python train.py --n_layer=8 --d_model=192 --n_head=6 --n_kv_head=6 --head_dim=32 --d_mlp=512 --vocab_size=6486 --activation="geglu" --norm="rmsnorm" --norm_place="pre" --norm_eps=1e-06 --positions="rope" --rope_base=500000.0 --rope_fraction=1.0 --qk_norm=false --attn_scale=0.177 --bias="qkv" --tie_embeddings=true --parallel_block=false --init="uniform" --init_std_qkv=0.0376 --init_std_o=0.0376 --init_std_up=0.0376 --init_std_down=0.0 --optimizer="soap_variant" --lr=0.00523 --lr_mult_qkv=0.5 --beta1=0.95 --beta2=0.95 --lr_head=0.00515 --grad_clip=1.0 --warmup_steps=200 --schedule="wsd" --decay_fraction=0.635 --decay_shape="linear" --final_lr_fraction=0.0 --batch_tokens=[16384, 32768, 49152] --seq_len=1024 --doc_mask=false --train_tokens=109000000 --steps=3401 --dataset="wikipedia_en"
Each number is 128 + 24 x the weight over the matrix's rms, rounded and kept within 0 to 255. Layers, rows and columns count from 0.

# layer 2 MLP down (transposed), 512x192, rms 0.28, rows 372-417, columns 48-95
[[121 144 134 148  95 166 111  71 111 126 119  99 111 157 136 146 156 121 140 101 105 134 101 121 134 117 147 132 134  94 148 124 108  98 156 132  86 135  73 103 105 162 111 155 134 126 112 137]
 [111 135 190 122 128 134 105 117 103  54 131  75 128 141 113 155 131 141 165 154 158 145 127 122  99 165 163 111 113 166  97 132 111 124 136 150 110 157 181 111  96 132 164 101 152  96 103 119]
 [117 162  95 147 163 115 109 109 121 108  83 127 146 166  82 203 144 114  92 116 105 122 120 117 127 148  95 109 109 108 131  87 124 115 116 110 123  99  77 136 132  97 132  91 108 124 128 172]
 [156 120  93 108 142 158 116 141 116 100  88 160 157 160 117 118 100  74 132 140  96 140 133 157 134 142 145 109 149 131  93 108 153 146 107 132 119 120 125 141 134 129  90 127  99 124 141 123]
 [116 127 109  64 163 150 110 118 133 130 142 151 132 180 129 100 100 118  90 170 126  93 128 105  57 102 141 163 149 167 165  93 100 122 177 148 113 112 122 117 140 112 164 118 100 131 146 107]
 [133 101 117 113 155 149 120 137  81 126 154 129 134 125 108 149 131 105 202 127 139 140 125 112 156 113 153 125 158 106 130 119 169  96 106 118 167 142 132 133 161 183 172 118 134 129 126 168]
 [101 142 103 130 155 123  85  94 144 136 128 164 139 119 147 152 122 128 140  59 132 128 120 127 150 127 146 191 123 146 133 102 190 125  95 125 162 131 103 112 129 135 122  67 147 131 104 135]
 [156 131 160  80 137 159 164 148 174  75 103 145 145 121 106 145 137 132 108 100 137 226  91 196 113 165 152 151  89 119  74  74 159 111 166 138  95  92 106 150 118  98 125 111 129 132 150 107]
 [127 157 121 132 122  89 140  90 137 110 158 129  99 142 136 139 148 122  79  98 132  99 107 150 123 158 120 128 115 141 156 117 162 136 120  95 115 141 149 102 102 161 126 102 125 132 128 127]
 [160 146 105 168 100 123 108 107  86 121 128 111 114 124 122 139 152 128 156 135 129 123 161 180 138 134 126  86  61 114 141 199 103 123 131 164 151  95 147 137 106 127 123  86 153 141 136 102]
 [134 131 100 109 122 130 164 141 134 132 111 103 131 119 152  85 130 125 117 108  63 134 119 181 159  93 159 114 125 130 104 171 127 139 153 136 108 145 184 149 139 122 142 151 128 121 120 160]
 [111 174 132 165 161 111 115 120 153 172 160 145 100 171 105  97 173 148 113 104 111 156 113 152 134 156  90 120 128 130 101 146  91 152 124 147 122 120 109  96 116  96 152 107 148 128 170 114]
 [151 140 132  94  91 114  91 164 108 124 121 148 124  96 137 102 133 170 170  86 119 167 140 125 118 115 151 121 133 169  98 147 129 127 112 102 150 148  87 133 126 138 109 114 160 119 140 149]
 [119 158 109 106 140 115 184 150 137 126 147 128 137  91 160 145 120 174 125 136 102 121 138 114 133  97 133  75 101 123 121  89 112 102 115 125 100 108 120 131 106 120  86 163 130 135  85 146]
 [ 72 144 136 100 182 155 138 133 121 132 104 143 124  98 158 153 123 148 105 128 124 127 112 153 133 129 126  89 122 113  81 112 120 114 141 165 102 116 139 102 125 106 142 105 161 165 136 124]
 [108 171 116 147 147 106 107 141 122 115  89 116 120 135 129 102 147 164 127 152 140 152 142 136 164 150 157 137 136 122 128  71 140 105  82 163 125 118 107 108 127  99 207  96 137 100 133 138]
 [152 161 151 135 118  97 115 133 116 112 111 138 109 138 137 164 118 132 137 130  78 137 121 130 150 129 144 133 152 139 128 112 132 111 132 126 116 158 140 130 109 129  95 101 140 106 133 101]
 [140 149 122 129 130 122 143 153 107 113 145 141 134 170  80 120 104 109 122 140 116 155 159 152 165 118 111 130 137 139 126 141  91 145 135 113 130 111 134 121 105 123 126 123 124 127 131 127]
 [151 123 118 140 137 134 113 172 135 120 125 127 143 128 148 127 122 140 123 156  98 163 115 158 158 100 131 155 128 125 137 124 125 110 169 129 111 121 131 115 145 143 134 133  71 123 177 150]
 [110 131 118 142 108 101 170 129 159 154  78 142 104 107  98 112 104 128 146 163  98 137 138 187 145 159  77  95 110  69 154 146 149 100  78  94  97 136 168 125 125 135 157 137 141  90  92 150]
 [ 97 176 137 116 112 110 101 119 145 113 108 112 165 147 169 151  92 180 143 177 123 124  96 129 130 116 116 109 137 177  96  93 104 116 114 131 165 134  82 128 136 113 105 139 139 118 167 162]
 [144 157 146 149 113 110 191 146 119 139  90  89 122 126 137 136 129 167 120 148 147 132  92 157 112 153  87 160 102 100 139 143 153 110 146 115 120 114 142 115  94 122 114 105 140 108 157 130]
 [143  79 107  96 170 132 106  77 118 165  81 126 118 109 154 137 134 165 107 129 129 120 156 155 146 125 107 103 127 141 153 146 168 129 160 150 125 111 148  96 119 151 119 114 117 161 146 161]
 [156 189 116 124 100 124 149 119 125 131 114 131 115 158 132 156 144 127 136 138 112 122 118 138 141 129 117 128  71  94 147 148 124  94 121 150 109 118 132 118 185 152 121 121 122 183 121 138]
 [121 166 131 163 117 135 170 154 117 107 125 143 160 172 136 138 132 101 129 119 136 147 125 172 106 132 141  89 123  84 105 175 155 156 150  96 132 104 108 191 102 113 122  91 145 135 106 157]
 [142 153 108 110 153 142 115 139 152 154 107 156 135 131 120 149 125 137 155 115 115 135 158 117 132  82 130 141 136 123 130 118 117 125 134 145 155 148 125 120 130 127 133 129 114 142 117  96]
 [107  98 122 115 127 108 157 115 139 180 120 120 143 191 104 118 140 164 112 104 112 110 112 148 137 155 150 161 100 151 145 116 129 115 106 122 111 114 138 124 167 139 126 105 122 138  98  76]
 [ 92 103 146 140 122 107 150  99 113 105 159 121 105 104 136 116 134 125 102 138 144 105 113 134 118 160 108 132 111 123 128 128 139 142 114 121 159 128 128 124 104 117 138 143 147 120 144 126]
 [ 95 105 114  98 120 125 141 126 128 132 134 113 140 125 129 135 132 116 117 127 121 124 139 137 115 145 120 138 120 105 107 149  97 123 154 139 107 123 119 143 141 144 128 139 149 155 110 158]
 [148 144 146 117 161 131 132 118 137 116 107 144 144 119 117 123 168 157 132 164 103 138 142 115 107 164 134 119 174 138 135 156 153 140 130 141 105 124 152  92  98 115 140 114 141 124 166 167]
 [142 119 113 122  99 119 149 180 119 142 153  89 127 135 161  86 129 112 135 156 122  97 160 128 115 136 112 105 137 176 179 122  52 119 100 119 110 122 131 178 145 126 115 160 114 134 168 134]
 [124 185  96 103  83 172 114 127 153 125 134 123 150 123 153 149 150 113 132 116 110 103 130 129 128 154 144 127  85  94 158 144 123 156 111 144 126 180 129 138 131 126 160 138 150  99 164 126]
 [111  92 116 166 153 107 110 125 130 120 137 117 113 113 154 163 179 112 161 107 129 114 123 123 147  70 141 107  93 117  89 102 120 155 114 140 135 117 128 123  98 127 125 154 159 166 116 105]
 [109 126 133 128 133  91 108 137 114 130 146 142  85 144 143 105 111  95 151 119 130 142 102 121 123 131 130 169 116 135 142 120 171 165  96 128 117 114 108 119 132 132 113  78 102 133 102 101]
 [122 141 138 131 104 140 171 118 152 132 141 127 104 157 105 102 112 136  99 125 144 168 147 139 138 116  95 133 126 139  93 132  98  86 108  75 124 120 129 134 129 155 141 104 116 126 109 140]
 [105 135 156  76 142  83 149 149  99  70 129 158 116 152 113 213 110  84 126 133 117 162 118 133 121 110  85 145 175  50 114 161 170 141 144 140 124 170 150 138 115 109 139 114  99 123 177 139]
 [143 131 137 111 110 115 105 162 136 191 134 161 159 136 130 118 154 131 135  90 142 161 156 123 162 137 145 119 110 112 127 142 149 153 100 147 176 102 130 133 153 157 105 114 136 129 116 100]
 [124 118 113 134 158 138 148 126 122 177 104 128 129 145 117 109 110 120 149 139 124 125 128 109 174 126 121 114 155 110 123 127  94 119 135 150 135 134 109 135 160 149 130 148 107 130 119 139]
 [160 182 136 109 113 144 125 136 150  83 119 120 115 129 135 108 165 169 121 130 106 113 178 136 117 112 119 100 125 126 141 108 165 124  90 135 113 121 139 134 101 147 124  85 155 110 127 132]
 [156 109 127 102  97 187 112  97 138  90 108  81 156  61 160 121  95 164 112 181 137 176  75  84 103 170 110 127 141  87  96 105 157 118 111  91 138 155 125 154 119 165 127  88 100 127 141 161]
 [142 151 108 112 126 117 107 171 113 123 141 134  83 183 117 121 185  59 120  76 125  97 100 181 130 125 116 135 141 128 147 141 112 146 125 115  86 107 103 141 129 109 121 125 127 113 133 136]
 [164 202 136 108 102 124 165 100 107  93 149 143 107 118 167 168 144 140 152  93 151 119 179 140  97  81  93 108 166 150 128  95 115 100 145 126 101 119 146 150 147 139 120 147 145 141 100 119]
 [131 123 144 118 115 176 119 139 137 123 133 148 171 107 167 138 127  89  80 140 125 105 118 110 119 114 132 151 101 153 127 154 142 117 135 143 134  78 168 109 132 142 170 133 175 124 118 122]
 [151 135  96 130 119 111 150 121 126 128 152 125 115 174 183 135 160 124 118  84 100 160 127 127 155 133 124 168 155 132  99 115 142 123 121 150 131 145 141 174 141 145 162 127 148 119 133 146]
 [119  99 113 117 133 116 114 128 152 140  88 127 161 111 110 113 126 135  93 101  79 144 120 101 149 148 138  83 149 126 129 112 189 132 161 128 159 125  97 105 137 126  89 117 120  68 118 144]
 [ 80 133 129 104 147 134 128 159 123 155 149 149  77 140  81  51 177 107 143 105 163 117 123 130 112 136 100  96 107 105 115 137 108 112 125 131  99 103  89 119 121 146 128 132 125  81 141  89]]
# layer 2 MLP gate, 512x192, rms 0.287, rows 373-418, columns 48-95
[[ 82 132 135 150 145 159 182 159 111 159 112 135 152 143 140 159 142 111  88 104 134 145 131 106 156 134 128 139 115 107  99 104 132  84 135 112  60 133 139 107 161 114  76 128  76  79 114 115]
 [ 81 168 181 138 142 149 130 159 102 168 153 121 106 125 160 142  92 152  89 116 172  79 180 145 136 148 176 120 144  96 102 166 127 169 183 104 112 125  76 114 156 136 137 114 116 110  43  86]
 [ 81 102  72 102 151 118  74 108 123 142 132  92 142 124  78 142 141 123 163 111 119 111 139 143 122 132 190 117 125 107 130 114 100 124 124 141 133 161 101 119 113 116 129 166 128  86 145 146]
 [110 111 127 131 145 115  83 113 113 153 121 128  92 109 107 126 126 129 102 104 138 159 130 127  87 149 132 124  86  96 138 140  98 134 154 113 146 145 102 186 142 131 130 117  96 172 120 144]
 [148 124  92 134 172 170 112 118  81 158 111 118  93  95 112 210 133 167 117 128 154 210 109 113 103 145 154 148  94 139 132 139 117 119  88 109 105 113 143 139 105 137 170  70 144 131 153 107]
 [132 121  65 113 116 119 138 164  89 129 164 130 149 134  96 127  88 139 111 101 105 154 147 114  98 146 148 145 126  95 143  88 162 165 145 190 128 107 123 166 148 130 133 165 162 114 174  78]
 [143 123 134 125 173 167 132 133 165 154 151 114 161 122 130 154 198 144 176  92 109 127 120 111 104  61 149 110 125 159 149  79  98 109 118 148 119 161 148 115 152 125 102 139 162 108 148 129]
 [141 123 121 104 138 124 126 110 146 109 139 111  99 154 127 179 132 145 133  97 115  98  93 108 108 135 171 127 134 152 153 106  93 134 123 118  93 113 134 126  99 123 129 102 100 121 134 120]
 [101 107 110  96 124  92 102 149  86 112 145 127 114 111 118 105 157 155 113 176 116 124 117 114 158  95 154 106 134 165 130 140 144 163 128 138 176  95 144 152 146 149 135  98 179 177 166 169]
 [136 146 102 140 129 118 123 160 102 126 182 151  80 143  96 161 141 126 124 166 170  93 124 191 144 109 146 106 127  89 106 112 139 133 141 144 111 127 136 104 149 137 139 104 160 110 110 100]
 [123 114 126  97 102  88 188 126  74 192 121 104  98 128 175 144 150 113 122  82 110 105 134 117  96 135 112 146 131 121 132 145 113 142 130 173 135 138 141 114 143 154 125  76  90 116 113 156]
 [102 170 182 139 128 102 137 117 129 118 174 119 129 177 122 148 128 128  97 149 121 166 144  89 130 142 167 102  99  96 155 114 119 208 168 145 132 164 182 145 144 141 137  91 162 126 167  84]
 [163 107  91 126 126 138 122 130 129 129 114 145 122 163 127 105 149 109 115 168 137  91 134 171 161  81 164 177 132 152 166 105 179 114 145  92  71 170 108 116 166 100 162 112 177 104 163 158]
 [ 81 135 125 142 128 113 129  94  80 138 104 130 116 106 123 102 130 130 137 101 125 153 105 129  95 137 103 162 157 110 154 120 129 170 158 165 128 165 146 134 169 146 164  96 128 158  99 108]
 [ 99 136 105 103 154 125 141 155  92  98 111 152 110 175 118 108 120 130 100 137 103 103 126 136  80 119 146  87 117  94 121 135  76 139 122  42 125  86 122 154 110 103  84 108  92 130  95 103]
 [131 117  76 142 126 142 120 138  97 152 145 131 161 161  88 141 114 138  95 103 136 146 113 127 125 150 117  83 141 132 123 150 135  94 124  80 152 125 146 140 171 148 161  98  92 136  94 157]
 [129 131 156 132 133 112 137 123 127 102 133 112 141 124 115 111 126 143 172 145 128  85 142 129 125 122 153 128 113 117 121 151 151  81 128 117 143 134 141 126 134 111 131 126 123 118 116 132]
 [148 100 121 124 158 160 135 149 145 110 145 130 152 131 125 129 122 115 152 133 164 130 118 124  74  93 153 154 121 131 123 127 144 140 114 116 157 151  84 146 114 150 123 109 150 137 100 130]
 [122 109  90 139 133  93 130 100 123 106 143 164 124  86 127  92 122 126 130 129 138 103 108 131  88 160 113 133 125 113 115 100 193 126 150 198  92 109 176 139 167 142 104 117 124 138  98 122]
 [ 97 155 161 117 112 127 169 129 149 181 130  90 121 156 126  98 102 158 107 119 106 128 106 183 134 126 159 149 157 109 118 138 148 117 114 106 106 126 111 100 142 124 115 143 151 146 113 105]
 [117 145 133 166 117 144 134 112 108  81 143 151 137 163 117 146 115 115 114 147 179 113 140 135  98 114 168 157 144 121  92 133 112 134 154 159 116 112  96 107 117 119  80 128 100 128 152 158]
 [102 170  48 154 141 135 111 165 121 117 134 170 138 148 114 183  88 107  86  81 108  78 108  80 136 123 169 139 140 110 198  93  98 139  76 115  97 135 133 119 154 159 135 117 140 143 135 108]
 [132 154 141 121 103  92 102 129 127 100 132 172 106 116  95 158  92 112 133 122 125 127 139 106 121  74  92 126  99  86 118 144  97 140 202 104  95 110 131 118 151 159 109 105 149 114 152 160]
 [144 171  93  83 134 140 120 116  88 122 156 183 168 141  98 147 156 151 117 132 171 146  97 141 153 118 115  82  91 131 110 104 166 124 127 114 153 139 167 136  85 125 176 178 114 128 115  90]
 [139 102 142 135 111  77 117 125 128  89 149  95 124 146 116 114 177 137 101 136 139 126  94 133 118 159 153 153 125 131 162 121 137 106  91 136 134 110 118 128 137 130 117 153 180 136  72 123]
 [ 62 126 129 178 103 100 146 164 154 129 178 164 149 112 182 155 150 103 125 163 161 119 113 110 117 108 123 131 149 104  93 128 134 125 119 158 120 133 157 123 131 122 113  91 146 144 141 110]
 [105 117 104 140 130 127  93 114 154  88 127 159 122 109  91 142 112 158 155 140 138 151 147 112 144 120 130 145 129 143  93 138 135 127 138 117 153 128 147 117  87 121 129 169 154 139 117 119]
 [118 140 147 125 138 140 133 126  96 108 160 115 105 117 147 143 151 122 101 149 118 113 119  98 109 120 114 112 119 137 105 157 124 125  93  91 131 123 158 137 114 129 104 130  99 127 157 119]
 [148 145 148 135 117 101 142 115 129 120 166 112 145  73 154 154 151 146  88 120 135  95 151 160 137 116 128 153 127  85 141 195 132 106 125 139 156 149 108 151 139 177 163 135 149 137 148  81]
 [140 116 157 118  76 119 132 129 120 164 123  96 107 147 127 116  97 158 136 108 137 149 173 110 127 103 144 124 111  78  96 135 136 132  90 100 114 116 175 118 159 181 142 106 136 152 158 128]
 [144 152  96 154 133 115 119  91 128 139 144 108  88 156 129 130 117 147 131 115 131 135 127 128 170 140 155 146 112 116 103 158 144 129  82 166 155 116 130 128 116 124 132  98 116 104 164 118]
 [165 152 142 120 128 151 132 147  83 148 109 138 157 115 107 152 131 143 109 177 142  90 152 124 118 131 104 126 178  92 118 154 105 108 190 122 133 158 127 135 166 153 106 120  81 105 111 142]
 [138 139 170 147 142 103 132  99 144 142 138 148 116 152 140 146 133 128  98 147 130  91 120 127 112 118 126 154 116 191 114 106 132 151 139  88 127 101  99 119 119 113  96 125 108 144  93  96]
 [125 139 137  73 106 125 104 118 128 110 131 128 138 125 139 143 117  98 158 119 121 139 132 115 105  97 123 122 106 106  79 118 167  68 124 131 160 134 111 159 158 126 137 128 112 137 104 154]
 [208 139 123 141 136 117 114 161 107 141 187 102 116  93 117 101  64  56 124 187 120 116 110 139 116  97  98 111 148 120 129 150 144 133  98 125 132 149 152 136 151 148 148 125  75 158 125 122]
 [139 159 137 140 146 124 107 124 119 111 117 100 136 139  88 138 123 159 114 118 144 115  90 103 110  96 138 168 134 161 119 133 127 133 133 124 123 122 131 145 155 114 117 133  80 151 131 160]
 [ 89 119 160 130 128 104 133  84 127  87 140 114 121 157 107 132 153 144 157 132 158 111 100 149  75 117 109 145 137 123 142 136 137 146 142 146 125 158 117  98 134 148 100 135 117 132 146 113]
 [110  84 128 133  94 148 135 162  57 142 157 176 103 172 114 127 106 160 144 103 139 113 166 168 117 158 141 125 135  90 101 140 117 166 139 138 133 134 149  97 152 134 130 161 106 119 139 150]
 [116 154 123 116 148 111 137  96 134 135 145 142 150 128  78 126 128 135 133  79 103 115 117 112 152 124 101 170  93 142  98 161 143 119  94 124  64  74 104 125  95 114 148 180 148 109 132  91]
 [116  94 133 127 110 142 116 108 112 147 122 151 124 122 123 119 132 123  99 143 103 163 114 137  78 171 145 100 130 114  94 122 119 147 132 168 156 146 140 121 102 138 135 118 179 152 138  99]
 [ 97  95 124 102 112 140 124 148 166 132  72 123 110 126  92  81 146 118  74 109 126 117 110 126 137 114 159 144 150 111 117 191 120 193 162 133  97 135 158 108 155 235 149 113  98 114 175 114]
 [122 127  94 121 142 195 115 131  95 155 104  82 140 130 163 204  90 142 104 160 156 142 183 118 131 120 131 152 116 147  70 138  72 159 117 140 150  86 138  90 115 100 146 102 122 145 111  94]
 [ 84 103 151 109  84 141 100 134  95 170 124 123 132 138  97 108 143 170 127  97 142 139 103 145 122 119 146 153 157 134  97 129 155 158 154 138  85 159 141  79 132  97 115 168  78  95 104 147]
 [128 169 118 110 129 128 121 142 107 110 137 127 105 159 118 163  88 141 129 101 144 140 131 151 145 146 102 185  90 112 122 103 124 113 175 163 114 169 102 129 129 122 118 135 144 165 103 125]
 [151 137 166 170 122  91 101 185 103 162  89 131 104 129 125 158 141 161 134  87  65 130 154 117 139 108 138  72 112 119 124 170 163 104 109 173  76 183 133 113 178 125 123 136 120 149 137 167]
 [117 151 159 146 137 139 153 130 131 136 158  81 108 136 114 140 159 171 122 125 157 125 153 137 158 107 114 133 135 110  97 104 143 112 136 159 147 125  78 103 148 107 166 124 157 130 123 167]]
# layer 2 MLP up, 512x192, rms 0.293, rows 373-418, columns 48-95
[[ 97 100 112 106 134 154 128 120 133 129 128 129 128  90  83 112 176 135 144 140 110 105 136 128 127 177 155 161  66  92 119 148 126 119 129 114 126  75 134 119  94 133 122 136 105 112 131 140]
 [143 154 135 116 174 150 137 154 119 130 141 158 151 137 116 117 109 115 145 144 128 142 129 137 123 174  82 145 108 111 120 147 113  97  87 131 130 130 143 176 146 116 122 136 115 122 178 126]
 [118 117 120 136 109 123 138  94 135 122 151 137 102 140 170 142 109 137 145 168 145 109 185 145 124  73 149 155 159 139 160 135 140 157 136 140 164 129 126 138 131 101 146 128 131 148 126 136]
 [165 107 126  96 123 129 105 128 144 162 150 125 166 115 124  86 167 132 138 114 163 182 139 110  79 144  97 102 113 126 127 141 170 149  96 139 134 125 125 122 143 120 117 111 103 116 152 131]
 [153 114  59 115 115 138 103 134 133 162 144 135 124 135 109 136 147 124 113 111 116 139 142 105 129 144 177 121 123  91 150 117 104 147 159 152  99 114 139 124 129 143  96 120 130 119 115 118]
 [129 117 122 125 136 117 151 163 103 158 117 135 144 149 133 150 123 117  98 165 113 129 142  83 104 117 148 144 135 125 146 102 122 127 159 139 105 141 176 163 142 169 109 149 152 110 175 107]
 [136  97 126 130 182 136 156 105 171 112 200 144 173 119 168 142 112 124 124  62 155 166 117 172 156 157 139  93  71 156 165  79  82 127 134  94 171 125 128 144 165 139 129 176 109 153 128 125]
 [149 161 157 125 145 126 131  92 128 147 117 201 142 133  69 108  96 135 115 133 142 135 158 152 112 132  84 136 112 146 130 105 164 118 103 131 148 139 100 109 164 129 130 134 136  98 149 139]
 [107 151 117 135 148 122  80 143 121 120  82 122 102 162 120 124 132 188 123 114 174 141 119  95 169 173 159 112 143 165 120 156 171 154 115 158 129 110 120 108 151 146 172 121 173 133 126 179]
 [155 142 130 146 115 163  95 117 107 131 123 170 126 165  60 110 156 164 111 139 129  99 119 125 131 107 131 123 135  99 154 114 157 135 124 136 113 113 157  76 108 125 134 119 155 110 126  81]
 [165 133 115 144 134 165  86 121 104 188 110 136 142 134 108 128 164 124 111 109 140 119 120 102 126 151 165  84 125 122 173 103 147  74 171 121 122  92 130 158  70 176 110 128 121 120 151 138]
 [110 146 125  71 139 146 137  99 194 146  94 116 127  77 139 155 114 159 125 117 103 120 135 114 115 147 130 168 145 121 125 134  41 158 149 111 103 137 186  93  74 118 159 142 135 154 158 111]
 [101 174 137  45 127 114 124 135 149 153 117 134 139 117 111 173 127 146 102 111 174 154 103 125 102 118  89  83 120 109 102 109 148  97 138 120 140 132 123 150  79  98 106 166  73 136 151 105]
 [129 132 165 107 137 168 133 164 144 157 158 107  79 134 120  98 106 148 126 115 126 126 122 177 139 149 105 111 135 142 104 122 125 106 104 114 136 105 134 135 112 142 104 212 170 118 150 143]
 [128 121 148 119 116 113 149 133 130 152 125 115 123 117 129 112 150 127 142 116 145 123 141 111 190 171 126 153 130 128  97  91 147 133 133 173 131 113 177 134 157 153 128 127 131 121 128 149]
 [166 125 123 113 125 152 102 138 133 104 110 116 110 110 149 151 118 109 134 148 125 125 113 124  93 147 149 171  94 137 122 105 159 157 140 131 121  86  98 126 125  91 156 109 143 125 170 121]
 [110 101 131 159 139  99 143 144 134  91 136 101 142 112 111 145 131 124 131 143 143 142 119 139 131 140 181 134 110 136 128 142 106 114 110 116 140 148 109 172 137 107  87 156 102 153  87 125]
 [141 154 134 114 119 123 117  99 145 142 137 107 105 158 145 136 139 119 130 107 150 131 162 120 124 150 124 101 124  79 151 115 153 143  98 130  73 130 140 131 174 131 131 168 124 121 134 143]
 [159 125 121 144 100 168 153  96 120 144  74 120 171 147  82 111 145 127 163 141  96 137 135 176 123 152 146 165  82 125 156 122 149  98 109 118  93 145 184 139 138 117  64 102 159  96 114 111]
 [104 135 107 151 136 144 133 123 113 186  74  93 117 124 133 141 141  96  97 129  87 133  94 107 111 110 174 171 129 187 100 154 144 137 123 135 118 168 126 137  97  64 113  90  87 187 134 137]
 [ 84 125  88 101  93 135 101 172 176 113 110 107 114  93 126  56  84  86 106 131 133 102 122 162 147 113  75 148 115 165 106 142 145 100 104  99 117 128 139 130 120 139 110 106 135 101 154 130]
 [116  99 174 124 121 131  67  84 146  91 160  76  85 131  91 145 103 151 124 156 142 122 128 137 132 162 117 108 125 134 140  96 111 187 154  84 166 137 103 160 119 126 170 101 116 121 138  95]
 [128 171 148  90 143 141  87 121 130 159 108 144 138 120 165 177 109 140 151 143 131  66 100 130 114 125 184 119 151 117 154 114 114 130  81 143 149 159 105 127  94 204  97 131 135  94 103  84]
 [145 113 108 123 128 115 133 138 134  74 122 119 113 140 136 156 111 107 116 158 116 100 103 105 132 130 106 102 141 122 116 125 117 142 123 133 127 153 145 146 163 120 134 119 118 168 138  85]
 [158 110 120 131 120 110 159 137 151  90 142 104 134 142 111 130 139 125 133 121 125 140 113  87 129 130 128 136 131 111 109 148 126 147 119 125 133 127 122 123 119 133 117 108 118 116 127 145]
 [133 136 104  97 134 155 136 122 131  88 137 122 137  84  93 115 122  93  85 164 122 100 128 150 114 125 148 113  92 172 152 121 187  75 116 104 131 147 152 169 182 157 131  95 113 163 110 121]
 [183 130 124 110 123 170 107 139 134 182 157 126 163 145 141 119 119 135 142 146 129 145 128 132 174 107 159 179 146 129 186 137 120  84 140 121 109 124 109 144 170 141 100 119  87 134 118 166]
 [129 150 138 131 108 133  91 169 135 145 120 151 118 111 128 163 137 135 174 121 107 134 132 166  84 147 130 151 136 109 102 115 119 129 139 122 120 164 103  85 179 111 101 131 154 129 145 146]
 [141 121  87 127 118 142 141 121 142 147 143 138 127 152 123 142 122 119 135 108 143 105 138 142 114 121 138 135 198 152 121 150  80 132  93 136 149 173 155 126 130  92 128 144 136 135 130 141]
 [128 158 150 104 154  95 156 132 138 165 172 142 127 118  96 129 145  92  97 121 133  92 146 108 116 117 151 156 154 119 123  96 117  92 147 139 129 114  76 118 104 100 135 149 121 106 110  82]
 [141 144  97 128 137 144 143 125 122 161 117 143 152  53 129 148 125  91 128 123 153 144 109 121 118  75 148 172 138 143 125 145 102 149 130  90  93 131 115 187 118 180 171 158  96 163 103 130]
 [137 112 124 122 126 165 139 161 113 144 136 144 139  96 116 154 114 170 108 172 135  98 125 132 106 136  73  94 162  87 123 143  96  98 151 134 148 146 114 156 146 171 128 144  97 125 124 148]
 [130 136  90 134 199 131 116 172  85 130 120 110 100 132 116 113 136 113 141  76 116 127 157 130 130 124 123 139 141 106 172 144 123 131 101 123 140  94 139 110 136 162 156 128 136 129 119 142]
 [146 124 147 138 148 133 159 110  95 172 153 102 112 127 136 125 142  94 113 129 153 107 106 162  93 140 182 138 114 152 163 103  86 153 120 108 100 128 121  81  92 141 153 131 119 111 145 132]
 [133  99 145 141 107 157 139 119 163 188 154 112 127 156 158 160 124 106 146 114 126  81 159 134 126 109 117 129 116 124 149 127 116 139 123  97  80 173 119 125  61 174  80 106 112 101  96 105]
 [124 142 139 143 151 122 168 167 150 105 161 106  88 118 108 127 114 156 100 151  92 109 146 147 152 127 137 125 120 125 112 164 156 151 115 137 134 113 138  99 135 122 101 120 130 152 146 128]
 [133 138 120 160 105 133  96 137 124 122 142 139 133 147 174 151 125 157 121 140 127 141 145 174 148 126 169 148 110 100 119 136 156 111  94 113 147 117 161 108 132 144 138 128 161 142 108 137]
 [171 122 129 115 122 120 105 108 166 125 121 113 127 135 136 148 126 192 159 113 107  82 185 144 180 118 103 119 150 108 155 115 113 134 109 131 100 143 131 123 131  86 118 158 140 127 119 101]
 [145 120 107 150 143 135 141 152 122 130  73 123 112 166 160 194 149 148 169 134 124 177 146 122 117  83 128 104 160 111 167  96 152 129 139  95 150 144 123 101 142 119 112 116 131 171 134 192]
 [148 174 134 129 186 118 175 134 157 108 114 111 176 153 128 153  89  76  85 127 128 101 144 157 126 147 118 161 118 122 148 143 154 138 114 140 135 103 111 151 130  93 142 139 132 121 147 129]
 [107 133  67 106 128 133 115  89 156 139 155 125  86  67 158 164 105 119 108 115 107 129 113 127 123 137 122  94  87 117 137 159 111 159  86 152 136 142 167 108 116  96 133 100 138 160 151 123]
 [149 103 150 131 156 153 150  84  59 154 115 154 124 137 137 158 116 117 105 132 142 130 180 136 110 153  94 145  97 134 125 106 132 135 154 128 102 123 151 155  89 140 123 135 132 109 138 135]
 [ 95 122 124 132 154 111 143 121 136 111 102 131 122 118 124 139 122  93 125 129 113 103 123 112 138 189 124 136 155 124 108 143 111 117 125 133 171 102 147 180 116 128 131  92 180 172 120 107]
 [100 124  97 131  80 115  62 150  98 105 121 121 162 146 112 162 137 145 136 113 118  96 116 174 110 150 143 102 111 139 142 112 108 151 147 152 121  68 102 114 146  98 123 129 132 156 150 144]
 [106 100 127 126 109 153 138 171 101 134 119 158 177 128 163 158 178  92 173 145 162 112 108 107 146 145 139 110 144 140 138  81 120 135  86 158 120  94 206 148 146 157 150 179 155 127 152 143]
 [ 90 160 153 140 113 105 163 123 138  96 156 142 144  85 137 155 129 137 165 116 117 104 141 144 178 101 182 133 153 148 117 156 109 116 110 136 111 115 170  88 163 157 144 127 153 205 181 132]]